{
  "n_layer": 8,
  "n_kv_head": 8,
  "head_dim": 96,
  "parallel_block": false,
  "init": "trunc",
  "weight_decay": 0.0,
  "grad_clip": 2.0,
  "decay_shape": "sqrt",
  "batch_tokens": 131072,
  "seq_len": 1024,
  "doc_mask": false,
  "train_tokens": 985700000
}
Each number is 128 + 24 x the weight over its row's rms, rounded and kept within 0 to 255. Layers, rows and columns count from 0. Numbers have three digits each. The size before them is the row's rms in percent of the matrix's.

# up: layer 4 MLP up, 3072x768, rms 0.0351, rows 2957-3023, columns 704-767
# down: layer 4 MLP down (transposed), 3072x768, rms 0.0351, rows 2957-3023, columns 704-767
# gate: layer 4 MLP gate, 3072x768, rms 0.0351, rows 2958-3023, columns 704-767
up2957 106:126147132109176110123148170112101138139168132138112122115094098108158119135137107110118113113146146157143123089114143168127112102118172119148134128183176152123112167111121157136132090160062118
down2957 106:072173107157173129154113155110145144164110139140100119123152140121107129115107091062153160121175127108122148133132153156174126132125131137146126150105123109103163102127143142126145104131134158
gate2958 100:116137110162107179110109116128098109095102146121070125183142172127114139114174089119124115101148120082126119090131169166140134146120124090117125107081123125094121129150180153152095108114129151
up2958 099:131132135118144166125141183155112105153137126124097116155154113119163119095106133130085093137140145092186151157144060169115158107137129124150164090118134179089159164078129159143133147166096125
down2958 101:117115104105117135143106144149098097161131121095078109124143128116150129161128115145104167156130093141116145113137120196093153111133131146127140149112127152091143158181161106155149139138143105
gate2959 100:133153125130099154141153118139149161171134116090133115113163136154111143117141091103109116148121126118131138110125162144149108095162108169133127118118138150104126106129104123153134153113100131
up2959 102:144134127092151098146150109105170141120118099091128099107117091118113133134167093083129105134122091117176152161108166104098113093138142143165140121102142132112099139156161145079130137156141089
down2959 102:156133109117148112145162085100147140125137139097124120131141107100142173103158122091119139171191094072140108108126170114123124083129130126110152097134134121115058145111122112124123125150104103
gate2960 093:131162126140129116132096122089109134115133113125096100117118108128147093089092090153144148120119144121163114138156079123146148094128079166164137134147120136134117144100157118092132104098132131
up2960 096:143137192145108106113123125086128086125154118123146174159110149139166118141130115146119166096106156127096134174177116095151105122097077169080124118146116098122118169136123148136115132122110144
down2960 097:112157177135137121157164134156084094094123101116211156138138114136087116130127099124122106145130138149121139155167125108113143090162102105166181104122123115095104107141111129120127099129124083
gate2961 101:107137136166131113163142176136132131123163143095110126177155149122157173128105140129133145168149124113113145102165133172125129134133096123139129094068130190106136158109096144179138093154137155
up2961 097:123135128122114148139119093164129120157108128094128141149138112157105110110140109097170154127099093130117159150118127128158121137093078105146145141136115095083123097177141126124125096141059152
down2961 099:159085106190150093072135130124106121152173125081132157098113124132092147120156124125066086104123137133136134144159134134098122126112131143103181133106163114167108121105148143127141157129150136
gate2962 095:171101118121141139133114115146155192127144121146152144129104148115170139111128149146127134135154132079154090128111113164139157127120106105157096139104098133114121127105143179143116102093111125
up2962 093:144135097119126130116142095177129142109107103129123111105073130113155170153136147125130125105132084115151105128136182114106165081106148144086152106119067132126115123119145150139113137188123106
down2962 095:112136132123093185154126147107108115118110146079099064123148140120127146126132142148091133100143130109126104125146116120132151112136108113140112147108123126113115128108156175157115100095095138
gate2963 100:099176102122134127096126134136105150110107126126088149132142117123072143156142172134158152114158177151126163126147123128150107117158110146175121071152110077079167164066168098141107099158121126
up2963 096:111136155109141119170150157110085135139112075133137146130134132151113107148126154105102137186166108127149090106173133103137121108141123130164136127084137156144148161093083131120137167133102133
down2963 097:078129106136141123161194161121119118135083158148099141118111115107111169131140081147115083092142140079140088115116112073147139097116114102129134080140157108154155109141111160105116191146129134
gate2964 107:128131135138108122117123093091127132131121101124122136140152104102155150151177114098133103120142127143140153127081121130132119136085119168152125085160111135124145158175130124132131135134120125
up2964 109:119152100158155156139144121077146112108087134180090114102136097138167122111159152118145130114140144118116134131135116140115098096184105126152131134135128141109115158130103106080115155160169119
down2964 106:119131174111172130132180109153099111117114086133053117126085091102123140097097116129176155167142083119081144137135155141095128159108118116131095172086144097165135117181129138175113152118129127
gate2965 096:158109168115133106125139098126131126100172141101172133152108141140149139162135120176088082147140106102124131149154146151094121149113137116169177121082145110126134121173114159109115108147133136
up2965 107:120108126167109104122116105130168142130124141157119134087131169156116070107191138112134167084118182098116149119120133119143100115136107132097120136112150136152153092095126083135186131158111124
down2965 091:147132091166153129144140116125139140127097130124008124124177123119107101107127131110128142101140116136152133117132140105186122118142122125114000106134115142122164110128141100122155126136122075
gate2966 102:145161118115142144100129101153095117143183121140137152176155131137146123140116084153089126132109159114117071121127088115172139127136148112138101118116092129100137125155158153118143107127143088
up2966 101:118127115129137113178167112107120143161133104146135154112090127128130135091134141136077144141097157122124105137128154161145131094120159150123117145149127123134153171150126094144081087146132125
down2966 100:167162105124123101132098159125145158170126117122142101150115158112081097130125171099142099147175136053127151128154124117139139090127140109159191142117127133112139132161138139145133102187154132
gate2967 104:123178108146124151146129138147116159151131143148087097099140148163146157115144110140161127158122137105138123155128141113116145138118126112170134115123086101107129131133115126140115127096126115
up2967 107:125132106111112128137113157125144138094112110173145148162140138099104130182115128163145143137125069138124110116125159130150165111139123115171133121140131111118140110144117148121181120091115160
down2967 104:095087108130163098178124104131146154160137130147120133129169140125150159129126128128100132117122097128148143087110101117128106119176124108104232154134150133131104152096091098082132124122111148
gate2968 103:161148115101133061175134127123157141131126135086107146145108105099172110143115112130140098096125091103140058115107157173174125165141098137105111097134172156107181142122067118116135129125124079
up2968 104:147157136127103144123132113190180137140130123139126110116131109140118111092155106130149120147148139089169131106104140076147121098161114142112127126118125134135150133113134162057137122096150133
down2968 102:135124151131122129141171093128142097133080144146133107181118104113112079169162149146103085099144083096170106112145168132146166123165142128102170110144086131183138143147109090125114153114123158
gate2969 114:132129106127117176169114100129091131103129124113130133138150182111136142143124138136132135133170113132151111104103171116132198118165160132146117131114142126080141161069119167127141162115081099
up2969 117:170097084163124189105135145151134099135166106076135140139085118130130129099136105139102092137129116122136136107128128136083158122122126159138134163147111145165123115150138180103138153138169126
down2969 113:133090149097145159111113141147147111158126176148063139136149136159144112111067128130153136120096138107134133134129147149045105083176116105112220129121117099111125093116164132130128140117131126
gate2970 094:133091156155144127091156111113122116109154117128130135111167145080132110101152105151150092132103135110101144148125102126129116126109083130134087125135098115134104124159165121165129119145144135
up2970 093:158121103092160111141105130156138127142120146106132114154140124147161139159135129088105102139144126140102151111110139126130123105156157097106100119161144112117142150136138163150180123122116122
down2970 088:156110138189173107080119142162123117139112148149115126106109112156124133136109136134074085133159113126115138114143118108144099143139094180154086119122083109126102127155075065091107140137107164
gate2971 102:170139140100114144118159142122123146127135145117116127158115104133181179131120106150107122109156086144114112139095134170119164146149117099103109154137131116089146132188139101140153150167152136
up2971 097:145119165098158121084163120112131131135126183122141109164146138144153104153130143161126096098142173099128116159113106145134131142105131129143102114172132143135087120139120102143118135119133164
down2971 098:109126125076092143149155180115118152117133133114106103128142146118071149131106109158159081100110104142130110094098151077095135128137123077119167148127180118109129161128151100119155144121126153
gate2972 097:136135165180135141141123134143142156133130130114101149129188103131117190101110140135139122152116112113100132156072120119150092119131121145115080107166108086095151113114134116126121124123099105
up2972 097:161173098143117142117124094170130142097135181119147109074166160126137102153190125126131113128093162104169123106134137165128134133152120108124126154145104125096109131104138137116175134085132139
down2972 102:155093146178132145134148105173104128140094177159138161128144113117121181128142095156162094087162125115136083138104128148143137096130156140081112119136166122098103137125110165145130101123124094
gate2973 097:118092113143104103122128120134098106153106094132137125138128137133175132120161155095130132132103113132137098157106093117150099138083120106118122152138145122102137097139133105180094119104095144
up2973 094:146118165124121107130124163135122157135109139154118133143172115097117130094157129153071151133097165123140138174155120157170174093117076146161142138117111112181154129114119154143154132118135160
down2973 096:106098135104138167115184092115136095161143139142133170113135096151134160122134128113084134154108148156110116123154066155141079169128130089106125130132137129122115140139125151134118108082096156
gate2974 099:151128117104116098116152128134130106067100148097116106156136140111141109129136144108114122117110136170141102093087164119109142124145101149135126087154121071104141151111173098127089199100133118
up2974 097:173137144171097106099092093114090114155135147100130110141128136179119149116132165136093134125093117117098112122154137098113120165102172139151147104144133105129133079161104121131125126140141092
down2974 097:168083155080147140120102086152135114144128159116112111137115161151155130098136088168132133137109160120153100132124115132116098077146117119123192117151115129146156157149149145125154169109130129
gate2975 100:096142127118138162128101127110088147107117153127112158122123163151128125130126132125108119163110162145107152112121130137123122099095151089130105054082138162130083168145126171166112161104162162
up2975 096:147128172114157131126105163134124130158138123121133158121135132157119094125131129150124154174112123152100156131174107121116148124102173121177142178117143137106099135152174139129155123110158096
down2975 094:118125179096123174166171131107127159168084157117121149116159127128114110124132122111129177076150148117138140101171122158140139135165096145103163161101179090107149128139152107112107111112146100
gate2976 103:088136148120147113153115158081091109104131148109104121134157174116153135140120118142116148107171143136126107112076104157137148078149115103157114122139170137095156174073126160138122149128124121
up2976 115:106088139142131083105116139145128156153148134108114153119100137100154106121164115136162106147139094112088073117120145149138148120085133109157153076160139118100172164149133153127094121160089122
down2976 107:098121127153163056086084122145142162147163114098086119091159136108125152107140145124140112161114121093117091119121161149141138133096170113097207130110140127122148099128100097098123151149074133
gate2977 091:157100087164114155180078128114090138095123144188108164147163144123183124117103099147143179118099146113150146110098170110129144112152136147158108095139129145115136133117106110158144136111128099
up2977 094:170077112079111111124152171114134135124092120127111151125114122139100135168121112171102150172109161122102086139145124109109105115150128121132156110158110096141122092104122155143132111115130096
down2977 095:144189141145128166118126156094104132130128135165117147120098101120132126147162162141130086124134143122088146124146168095121114140097159118122164126157127093136129125190098114144094148134120119
gate2978 092:093156124133135105129140139122073172130120138108101146124118155146139135140112104120085151128147132141120129119154094126137124142130120122113126137113130131105140115079134120172120180142134144
up2978 095:126134124139131077098159125146097196143132106111104134132125144189166139106164164144090129119123165101179127141096091094116128174118150115101142152137119130146139116147089128114132126145114145
down2978 097:118115095151140111148123126145178150120124093096136137132172116109121134107133142115107099111145120178163110155089156113123169150115136121157196135133138125158168122157109085152174091119120140
gate2979 100:169146106087126161146107200118122146121135157142128134117121152125154100135107121176079120114145113124105149115130098150112164126145095131085103128108079135091083110113103146134144157129083118
up2979 103:134143139156138099114103085144102162074127112149144148110134136141103135157093142128134151129124151125131130135125090117134092165094140106131138187105136134101136119158130099124153150156124095
down2979 103:164143114090126163162176129125110144144152157133173101144134111143178097157133164119085136131081100144146116126113109107161141122100116126132133205142127127122107156142101144080131112107117141
gate2980 100:126156113123112148120146111134090138126154122125144142169125126146153125128171125121108099090136147148140089097128100156118129117142134154163104099118130068105116198144118180149186126117169089
up2980 098:138118102163137116104104093132141156137126155157151129121172129094173124155139065134104125099125116110120172081106126122148145129109150154144137121121177090112190207143127096106138172098128096
down2980 099:120150089110109160127117128128112132153111115116152150150175104110162150141127130124139100129152135152146144156140145138134140113167116097136117116162099155111147130141105121131120147129129112
gate2981 112:124172134130118100145116136122109150146161157116112095162127158110141097115110126079174123134146139145119134110136111155105153064140097128135087108144141104107128198096099177149143150135128124
up2981 117:125132124147139114090151119129168148149097127157095164082112115063092182112127130129089111167172128131126108150085170085125111145114159119100154120121146153126136093164140108103087111151129140
down2981 110:122143128130127116115125118171111164153160115098124129122128117135122151138165165110164060138128124129116103146098119148168137146171133144139110098134105139132139155175103113119107139153123106
gate2982 094:123146160144136145111106107116158120099146135140108100147142166137110125106119151108154137155130146167121102100084118131137166112088163128108143130103079157126123116165150140139181156118138140
up2982 098:112079182127153098138159143142076108094096088145124124157123134179128132119113136113125115117139156117180119081092143152137122160107124128111119116125180110185141145136119141149116139128133113
down2982 098:124113143129110131106148103120089149175086141139138098162114120146123139154120155116141156121139128147103129105130158143165144152090105158113114156167148101171113106105118106136122074136111117
gate2983 098:085159120139076110157110169122115096137172156133142164142108132132108120113124095110155102127145119084117137122121174133156161142130162132133106150149142073123150149143111079117089138096103097
up2983 102:149112128058106127150113141123126162096118119141134151139168106117124153168149112139090177139155092138124089125137150142134133135089153119131118103115171106096108109110106085117100133146095118
down2983 103:125132104116142097136135131116116117140119125129116117143124128111126123068085151121124132111133110127158146159107148140109129087160128093126127146080143133136133128091082119135140095099104174
gate2984 102:184129148119127136130135146123104109115114135146107129131110089108091109126137109095127149082127125155128156155149106142160158114123078088116131133157152115090132142127143121153140106129130121
up2984 095:121114126122099140127154148116163083152115093170103144122119168101114150136141132118163158140122113159142087116106167143122130137129111101139123144096122168131133162129146131101152136171121130
down2984 098:097118104108132144122120108144148145108132168147133115118191159128083112125099177124122125100131164107147153144098140129092084098142192164175097123161138143152136131144134107165143135166142135
gate2985 097:121126141110154157128137083113147123145114166131127122114139119132139150172122123140070120104142086126157114124121142137099157153138120124165120125104166147098136092150059117133156148137114117
up2985 099:099162122125112140142136139116087129125128141127096132090107113150161127111115105099121133106140063137126120153151155144109167117160115130101145131104150136115156115106090096128110110156101151
down2985 099:150153092102109101086124169168115121143166148074071106109127133137157110093078100120135141150144141134080147150136115125104127115154140127110141099127142121111140157165135113140161093140090152
gate2986 101:146153138163139144122065123154146155166098126141106102170112144115170118155123175140138166173147116139093108133128155113122112168124122181125103109111137152100141145118094142103172132113147100
up2986 100:138145132138122145111102105125122125136103136145149141123137117168115108164133147133141153118153106153110113133128099132094163144150123192159135133116114121125144136110128106114152122113104120
down2986 101:169150092083123127152103154085155155121128122165143125102137124153143139141140144139121183168127162119131140119133119131104134154109115134099184097157110144118165174129138128126149119117092101
gate2987 097:138098124130118125128088139070163134145126157085133120173147103128101111145140092147123130142095124141125093099102128168137155115143127142119122138141161128133153155085190170138122153088110126
up2987 100:135104110159152138164120134159122124137129129104105145153149158159175127124130125113141136121159143127126101107089119131122121099141142132118131136089165090113130127112177088135158121107131133
down2987 097:119097089148119098113149105139129158126157099112056149158177121076163111135124144124113114149130140161144120138120124107150138125123103156132039129126161146125120143135103096113101145105133181
gate2988 098:124105144147130106103099104121083123115179125100138112152132081144138135129112111115101119130112123143120124138124123117141134102092145125135136127153087118137120123108150157162123117111145091
up2988 096:158126104145121136111103122087118144177094138152151112112124119101100152140175121084152122095150143158140123127072116130113157142134120132151139165150149160148103162124120144111175159078131128
down2988 099:117082151146125112123156142161139177116168146085047088119115122132097118098097093106135117088107188090115177101118152101135092114133104106132103143107115125119142157136136070129190118096114116
gate2989 095:119141146132112127146114118119125165099170097151140124105124123096154136137120142130135145180170118151158118125151167155132126137070094142148113118159128094053126132118155112118167128119140152
up2989 100:151164108159177129123118150147148164134130114108096179101107138104163155067150130122145099145163110124132095123126129107104133148133094134148135136146137094093143097116177123138173129156150137
down2989 100:084153150122143159110141164127133195102088149141088122158134116160144125096162120164116115100150117127104152101113177111086145101153125136077164127129106155102156124144150145149118134099119102
gate2990 095:087129123110137109115085153111125160082117114116060100095152153099149145095118104183158134159127110127083114141144124111106122133131113128158124132106092141141111160109158103179151102160125158
up2990 091:143074130139114124124117137085130127111128115124086146145131121144170143143142117123137138128114151155117138063138092157118125080166118112129128128127084110134174105143138159077158091108097144
down2990 092:138129112147140154121136079124113154129139139159150144122123119126151127115127090134133115110143154148119086121117108182109153119146147137157164127141161126117088113092130089101151161124093168
gate2991 102:130149174098121142131104099148129182107153102081117142153136136113144125109096099151131094140102109145129172119121144098113107130152160093111116156105120128133138176131135140122101100116114127
up2991 101:150145160127130155101106161100165129112144089076163112087115089101082119116138112162126154144119143078141124152118111130116174135121097129123162084127106135144122151164108159113112111109173127
down2991 102:166077101139118155093140135131128139104125166130136145090143138122088104154134124145096152120087131155179104121148090114147115110151102144083144133122117149177166157102141137106096100125159055
gate2992 105:124153130121114134136103157150112136142129145120144111161137107144177083142069109104148196113109147175127103106141157174115141102172127129131076125118104122111105143093121144088147143118107103
up2992 100:157220126110145140121091163107126163123141164131134096153114176091152118108092140101112103093126090189137110137166142164133178128179128132137120101137143110071108111115085139107104123134095104
down2992 098:114119135133163079129129071130117106115165130127107152126164122115128180151094172137130123132155110093122112149178113159092131129109118084099143152122146117148153107143086117133134094148119082
gate2993 104:124130156140122121148152120122143104087103110124084107138119102114167173124135134114107104122108110128137137096114146102136128123114186143086138131177099151144171106148149123106175122147193102
up2993 101:097101123135069095105116117133114094147143161106145097138150114127124130110116137123091100124096184115157130149161136105089095118139120152133105097138114127123143138165121141126145109081147122
down2993 102:160134117195119150060097105090148146114157129129163093140102115127113172115078127142124109135079136134127128107129156110151126088112155148165165108122166095160165092099112108083130144138149093
gate2994 104:157135132089086189152103088096096153099149137085119152153104209142146132073124125152119134127166106124173102109129089092110117109141079162107112130134136134109152128114143122154141149124074129
up2994 101:163087143139112108107129120103136169142116132158133124102137136116096166129101141127149135112122133167124143115100147140124095119144123114112148154081096156127122109122124153128106133137137102
down2994 103:103156122132095165141176142091129108106166111114100112122124121081069133161119207150102123131152150152136182153129105133190139138117119118098173109131064150131103097117144074145108088121071105
gate2995 104:102084119112098099146134150116165142109123115111140135197144117179134137140141117087100168144111113084112177109118131120144113130125131144144101139139149142075129112133091152148151138119148118
up2995 108:133114144123126132131126092130112137157143170143133101111139154085155151131120125156151107141126104078101127146109100144152128098178082131140129088119125132127137131115118131108124096151136121
down2995 106:104142154179118153139122139088152162118111152137109122155154141064191150120129143117132087143100173143094120122115128124170107164138132139135138150108135123112105150112137088160129104128106143
gate2996 105:137138140150136126138143125164067143132148111136138152155135151118102144117102151130120147120134127104122096125080120153118118174128186134151100124119104115098151136118138128143135088160147111
up2996 109:121094151124110132105128131103090143127139106136158112124153137152098108104113131154176115135106115108152110100117136094145097157127144106121106166091140131135107101113144128176105160148149156
down2996 106:111129119110068108087127112082135145121115148110167114129119106110111139089114124106135118090129181146156091147140103152160147093160144117135078138137113156160093148157137085141143157117146110
gate2997 098:151105138174111123159090130146133125091166116127109127140106136146148181135118112131162124132180150105129130073108130095107119159123116142188133103117131152139164145067155113116125099140138113
up2997 098:125182093122146155141133134150189137143138111115107108137118138104114110140164137126132135100139133151123160135117100180138154106123143157122127117132097114130074132113067104134187159151099155
down2997 097:144144143159154121142084179095089098130093129137133166137181113136142127128143138140136153142147124183120144121124137123173124176078121100136077153152100181109110148123123155106138072077123137
gate2998 103:203152091121143142096157104144145113122108133141121129148097136114138136091137183142116123096121146154117095083136126131119142143138124108110088123111138142134111135100135139118152160105116127
up2998 101:142115131151136121146141134145121091088121104163150140089152171144157116115180113152091142124149112134094144110155067140148136160132153102132103154144140170127095091107110156101143136128112122
down2998 098:196153089151115123136148127127176147152097123157109116139114102146154146131156158148129159119091119173164102122148117096121161149118097156159127164091133149113130140084067149088121164136136120
gate2999 100:131157137108087106118099150122131175134142118143116125115144088124109146126164140149109119119131118090119085119137136148119127117119105090112134151155179066144139147090137083126120051104131158
up2999 099:151143121119110159095145162129060135105102164175157137097118152171128098117120122141092118160153127159095106160146143121131134099128141118115117137097146101098143153108096151115141125058149134
down2999 100:128117118113089135149092107189149086110099145137160168116117140152121126114126133123145145125161151128140097111137110149120149145168159127120173145140137122100134117105181123126112109107105143
gate3000 098:172159121096124202130104184145128128139134162116120101150112091074123126146101123154070159130106132131141168174149129189112131126124109148157151072128139137119093103117106133111116154138157114
up3000 095:096148102151128154128118118124144152117138110102114172091132116135130139124082155105112127135130126118113153132133120109161075141129120098122079151145126118127143150107096124121151148174144125
down3000 093:151143136151130138117130175128117132144097131079078146140147147132122119143117146175147131123121139176130170087162130122062109160154125141169000118165137111155126103134140149114144120082054107
gate3001 094:071122124119131115142122141089094122098132129082128106158163120153133097096125117080123122171112126141120130113118136143091136108116103149141131132129121140104076166114151111084134107141129087
up3001 096:122074154149151167117107107153138130122120164119089146125095131144082167149104105156131115084158178130165144150079114134121120153129130155130117138152084097126148172146148124165105135158098147
down3001 097:107165121126142116086092137134140139111085084131147138114144152165144113138111123129117169175145108143133145147152106130155131132119164168126116125174138128105101142155168122152094111092163141
gate3002 099:135123158120123085109097104105135106179132128103126134106119185164133155162157100195115119124123123113120105122108142101120111130107132111116132100100141150118134167169093121147137134122150138
up3002 099:114139164109144152135119129160173078150121109083140070151179085152136084131057114095120156131083190126135156163101124107160107156148134147124130130133104080122108106155139139136175115138128097
down3002 098:093088110115103155085124113147129115123143126088183183142159114090169104134146146111127146100123112097096109156144150157142158157102130141141243151142144123156120121139151123126182142127139139
gate3003 099:151114155156116162125086110124135140160096172162118081122124184163097113119112136131139150140109152110183115141084131119108161161103127100119117144150143171065127138123137115151136185101146146
up3003 098:173088158132149115111116135139136156160106146158120123107109120114149112108150107162162127058113130105074116112059177110123141145092089120172140155144123187140159078114137135113147133084155130
down3003 098:121122106185148153144185128111109098123125141114074121115151106126153151110144141113131135112147144132152166164148176150111141145083166145160180129093136129105139108153115114127157076161096109
gate3004 100:108162152127126131116104130146132107133118120114117141132105137131105176158135168098138094138151146171124146134123135150160127155121128175065102107134086111125147136145110114165097120147117138
up3004 099:114083140180100122134112084136134122154116127144154121152131120109105138093128106075161095096108134154099138132118149135107121136124148163136126143079147096110099110093139110104096158123118125
down3004 098:109111142122120113137097135119174115138128158136139101099191112160187167107167151162090139136127106146132152072155112099118132151133118103166123127119179126120146136150138066126163138121180153
gate3005 100:112161140160134161112124186133167162128124125125085086095114148130099119132127111204102131127146150127140135139126090185141119132113143152093139110136138083121110160125127106144098140139125163
up3005 097:132103129104112117124121127132097137134183127111161127101130150113141143100121083089145117131100114141143175115147131118137098179128121120145138132125115154141131132136167111139157116105094107
down3005 097:102114175138145118115137138114173135113156148064121159121089128106153102110142126141126109110139089136132092126169117126079127134100135101124049088106181126059114164149116116099138151126163095
gate3006 097:120128084109144139132135107158131107119115122102106139156096151131152107103126121144167085145130160123153095128121145159123161131087128121161117112132134129122144197122144160134098173158159117
up3006 096:136133117158170134107161163096130163171132165166134104125128116130109087096075108157119095140138131123137159146154089137096150163131123109136126157141116107161110115137163130100130103139150145
down3006 097:103098110154136086095140134113131154156128144156181140098104085119097099162123142118126122070107158118123103101142095113130111126115162140148120135145106105073110117086150102162146125107099129
gate3007 102:140141096116097129143112121166141127104125115144130136145083112077129136103150122098106122157140123144165092103128125142124144073097094105105125107148106144106132129133117131115175119127143092
up3007 102:104140118142103169113091134115150126149127121164116128120088104106111188111121093144121134115136115073168123145089127138098134069119118094118129158120174101109145132134121151156102114094090157
down3007 101:139123146124109102128115123083124134102119130099180125135198158143132139125132107133160157113143114121141150143129123118108116120107103104115182094126098127147117130134140177137126139138139087
gate3008 097:128142144140154144111126090121119102117092159128131126106151118127103128134139120103129073134107102163180112137118119106142086126137122096122137114134152132149154076108106136134143148091118108
up3008 100:119131136128134124090167123119094115139136138123171144118165160139055092130102106115091127099103142128158154107146139108134112086135192150167135141112135096110143095144085111146131097103137111
down3008 100:113178113151160096076114169125105164098116109116127146131166121114134151139145103165116112119134146125161136119121140134176117117108111113099156096124190107129136124136117122148110112194118100
gate3009 122:169118142156082099148102113141126102104129123159125131152134166127125106130136114133153115169163107117117139102081128110114141142143089133154076140101140125084158149134167139199133141087133128
up3009 113:105102122144173132102099139108125108087113135098113126110122139134148120149148160120149075119121151176148142101143184132076100088124119088132102109101116159113131122125142148182138167132145085
down3009 112:131116174129097116139153113112127137147184120092143147126168104105119157097135172118139113097127139115178151123161141134152162122165146134095131139127145131117108105161144154100168116140122151
gate3010 101:130161130115126154117122110150141121123143100144092150142159154117143179147077098129107107154146140145162114090107145129119170122107138143093127161126079127119144139150123135173163127093142127
up3010 103:174160137113144159158059160116109124138148135113144124099139145141103127139113152163141137113143156118121115152151119087150101135159141175118098082134115096139153088072111094148153105118102109
down3010 102:093152163145148094142149132085122117124137100190149108145105108156138131120127116138148124116135137155155129116182144110172135143137150119121093169110129096119117143174121136127133114114151143
gate3011 098:179136144130140112123107117163105121120132126096108143163134160140161107106084130118108076121165173150135117095145125111138151118101108095123099114120136122153142114121136162153121128127106097
up3011 101:125113118106152084157155189113124130119162146159154119122111127170120104113102133180081084094118153160103113094129139128114100140155090129079146118129128106162114098111146112130122154107155132
down3011 103:151101050130157131121156130129140129144149138180037108132096123126114104152121087135129110129107141116148107081105153090113132129171079116102107145139093136174133124151104117140146127115113141
gate3012 104:124137130120106150114132128091148143118147132094129103166114158151120150135147114102123149122127092151139153113099175107119174140113062168106079121131132149108108172110123114152142116101173100
up3012 106:084117133103133098123089124131171127113162119153126142116115052109140156136151095152183173105088138127119116157160101118105156136111138121117116138107142134142170146126117159123131118189139145
down3012 104:137154150115148157111099097100105119109162123117122167107110113103140129130163148171159134126116124123110112099137154073128177126144128131169142127166132161133145146120138129131093117134101159
gate3013 096:082119099146131134141094142119115098133116181082104172181152142116087139132132157126135137148159122136184106101165109173164153133134100154127077059102141130112187153115134149124158145124152097
up3013 095:136146116075144140143138077092120170129119115117143153122094114165118156118112134119104123123139106131047156127160168120122116099094149127086097118142130130119079093172086160126090158162085148
down3013 096:130107105143122179130137086116124126131138148142045128111093140133149139095097128113149129124151126156120089114111113097095115084111140121153128131091145126139164082146116126079147104142151155
gate3014 101:168111093129118098129141076158170135113081187182120127113125167127144128128139147077082151107114153144137127169072134135140145133096112162132116126113113092084132166085123112156119133097093141
up3014 103:093130133144146097102170090155138125145077130139132090116159127130153101111144147146112099085112142144129128110097134111147073112110096085124118169103104139125143133118113141145145112147131134
down3014 103:161113138071095126118132111151177131079119145111142121128141122139138124126135113090119090146086171078099133148138104140121109146156108146144101112173115128154102142133097136157131125138116137
gate3015 097:097117154132093127169101124119148093148178108122098133112100134115119126115138127113117084125144138115091155107085143135118116149133076098175111142145126143114157145090141128147123103101150089
up3015 094:129129130148140131100139109126127102151164178129137159135151103149170141131129142129126132097131128126124117176127113159141161089135113167124119124087106129135128145150107095136128132124130123
down3015 096:130090154132083140145122097112165074107136103113087138116128145126145092137137177119163127111121133123148158139109120142157108144164113128151076148120105104064095105086141125101108121114127148
gate3016 093:089144103151091145055136108116163131119099089165116130145110075133097116157138116124167105160099156121169108131135154122095149114126129111071152104110113083105146174117158086110113140123163154
up3016 092:141105151125130103163123128134109122104098131162156174104118130133117096092137088164130156145120102100114124117124128081137090142118135077136111173114123112116098139151140150120152129096105140
down3016 093:168125112129143166146092137128129195138139119096162127107141166103099124094109156127115083136129115131157139114125188114177101107124133176108133097125101130151155130128093110113132201135156131
gate3017 101:112137103161162128080103132151203115126165121140130167112160150143118132118116134105159110137140116086125132141115132124175122108118167127119107150129138146135125146154133115112149164127187101
up3017 099:085102145125137114140123130154126145171174161121127148140136117111096123102122146132075117120124133104115108171158115126160149139133126155152119136087112057136154165142102127117154125156152140
down3017 100:134082113123105116122118123137086145154128110120096108124093137119163158077087121117064163156114108083137150127141111116099123117126112087135155127128152128162145178093117126154124106126100134
gate3018 103:126147102078108126093141099115116117141083134093160115147130107075165116112144120105123143134143081185111123093131124118144117119144129146126091146131131125141117117171122122118185145111126108
up3018 100:144100153146138098126092100145102096108112141129141197111129115119133146130085122143151148117132135117139086109138113097098120167130113157110127127159075096132191084141122146130178129106086115
down3018 099:157150140126137130132142132139069123110140147150143132123151130149130135129093129173119157131148124160147107116134114143147114196145123160152111120104121147086108102123133145145120135104117116
gate3019 103:109162082110142121137122127124153107121093173097108081146138103126132138162099091128114107116168111140108107117099116134128170116132060129156102098138143101098125108139133154107131137117103103
up3019 104:101124153103150153155126147180149176132125105135111094133160084139148146132129161085113139154155149126129131177206124121133082153096109123152157105155097091099131165188116103080163146145114108
down3019 102:150134124117111078123140108134115117119131116130149185155111107132103127073117148148109105120135105104111114138172131100140163116093154116080077149123118181181147152147138137098118113143119087
gate3020 100:129144127104135141132110153117144104091144165162150096151147141132106112110145120130119123085134122133144130130107142115142156159154082097126098149125144124105154129131133153098141097133083095
up3020 097:126126090121110135087130121126127119103110084115104165086126109107140147107158091151151154123126143114119136114161136094119086111076136118125085136130107083088110173154131100160089149175131113
down3020 097:137126074136076149112111135126068163112163113128064127118121186155113142107181156122161163123131140116159152124122090142122107157136131103157126109144147128133160143126151181106174126111134137
gate3021 100:172136137155113088117110126156089143085135138132110125121154166148121147098148091158138064099116109090142162115114136106128109167135121099141096173150121107087159133174165085131120095125144132
up3021 105:095168132130105147082165141104151164169111123160161136104132163147132105102175127136125140129104108102177141123100110109122086158123089136128134116130084120118165159142116115107117097152130140
down3021 105:126150161110099096162180120107156122157105088099111129135146123163138091144119129091132162141105136137125124151121091083143111158118120129087123107102123152127122132092140139071098101086107107
gate3022 100:119139156158107158126105132127116133130141142131110105126112115176133159107116117128146114155122176152132113152138120120115127129173113147127132154093133185104136156119170169118101108110134087
up3022 100:149153121163102121092105168131190090131114129084141130133111122131092134121118165165125085144097135104140123154141110110121129147148118124116138133133142129137138096104122108084120128163159117
down3022 097:121103113114125118127149163120137129111133176097172108113147131102166133114132100147141082139109139136150098119099103142127070109166136136117242137184144125129113121135130172115109136143086114
gate3023 101:108159154132126118126119137136098058117114162110127127158111122139143169112147100166133148140127092159127141147130146128157138138141113160141127081070147097127117150147134165162152127136135121
up3023 101:156126130153148130157174128126127114124150115086077116087132148123104101103116164117136107106117135119120126150141063160122138153115153124115119139096158098115158100114155141108096117104101087
down3023 096:131165136158132155116113142131142093123138098122220122143110104129151156151122160174113140147140098122162164115136131128139146105099154169091227147105141086162144143150132137119149094075135162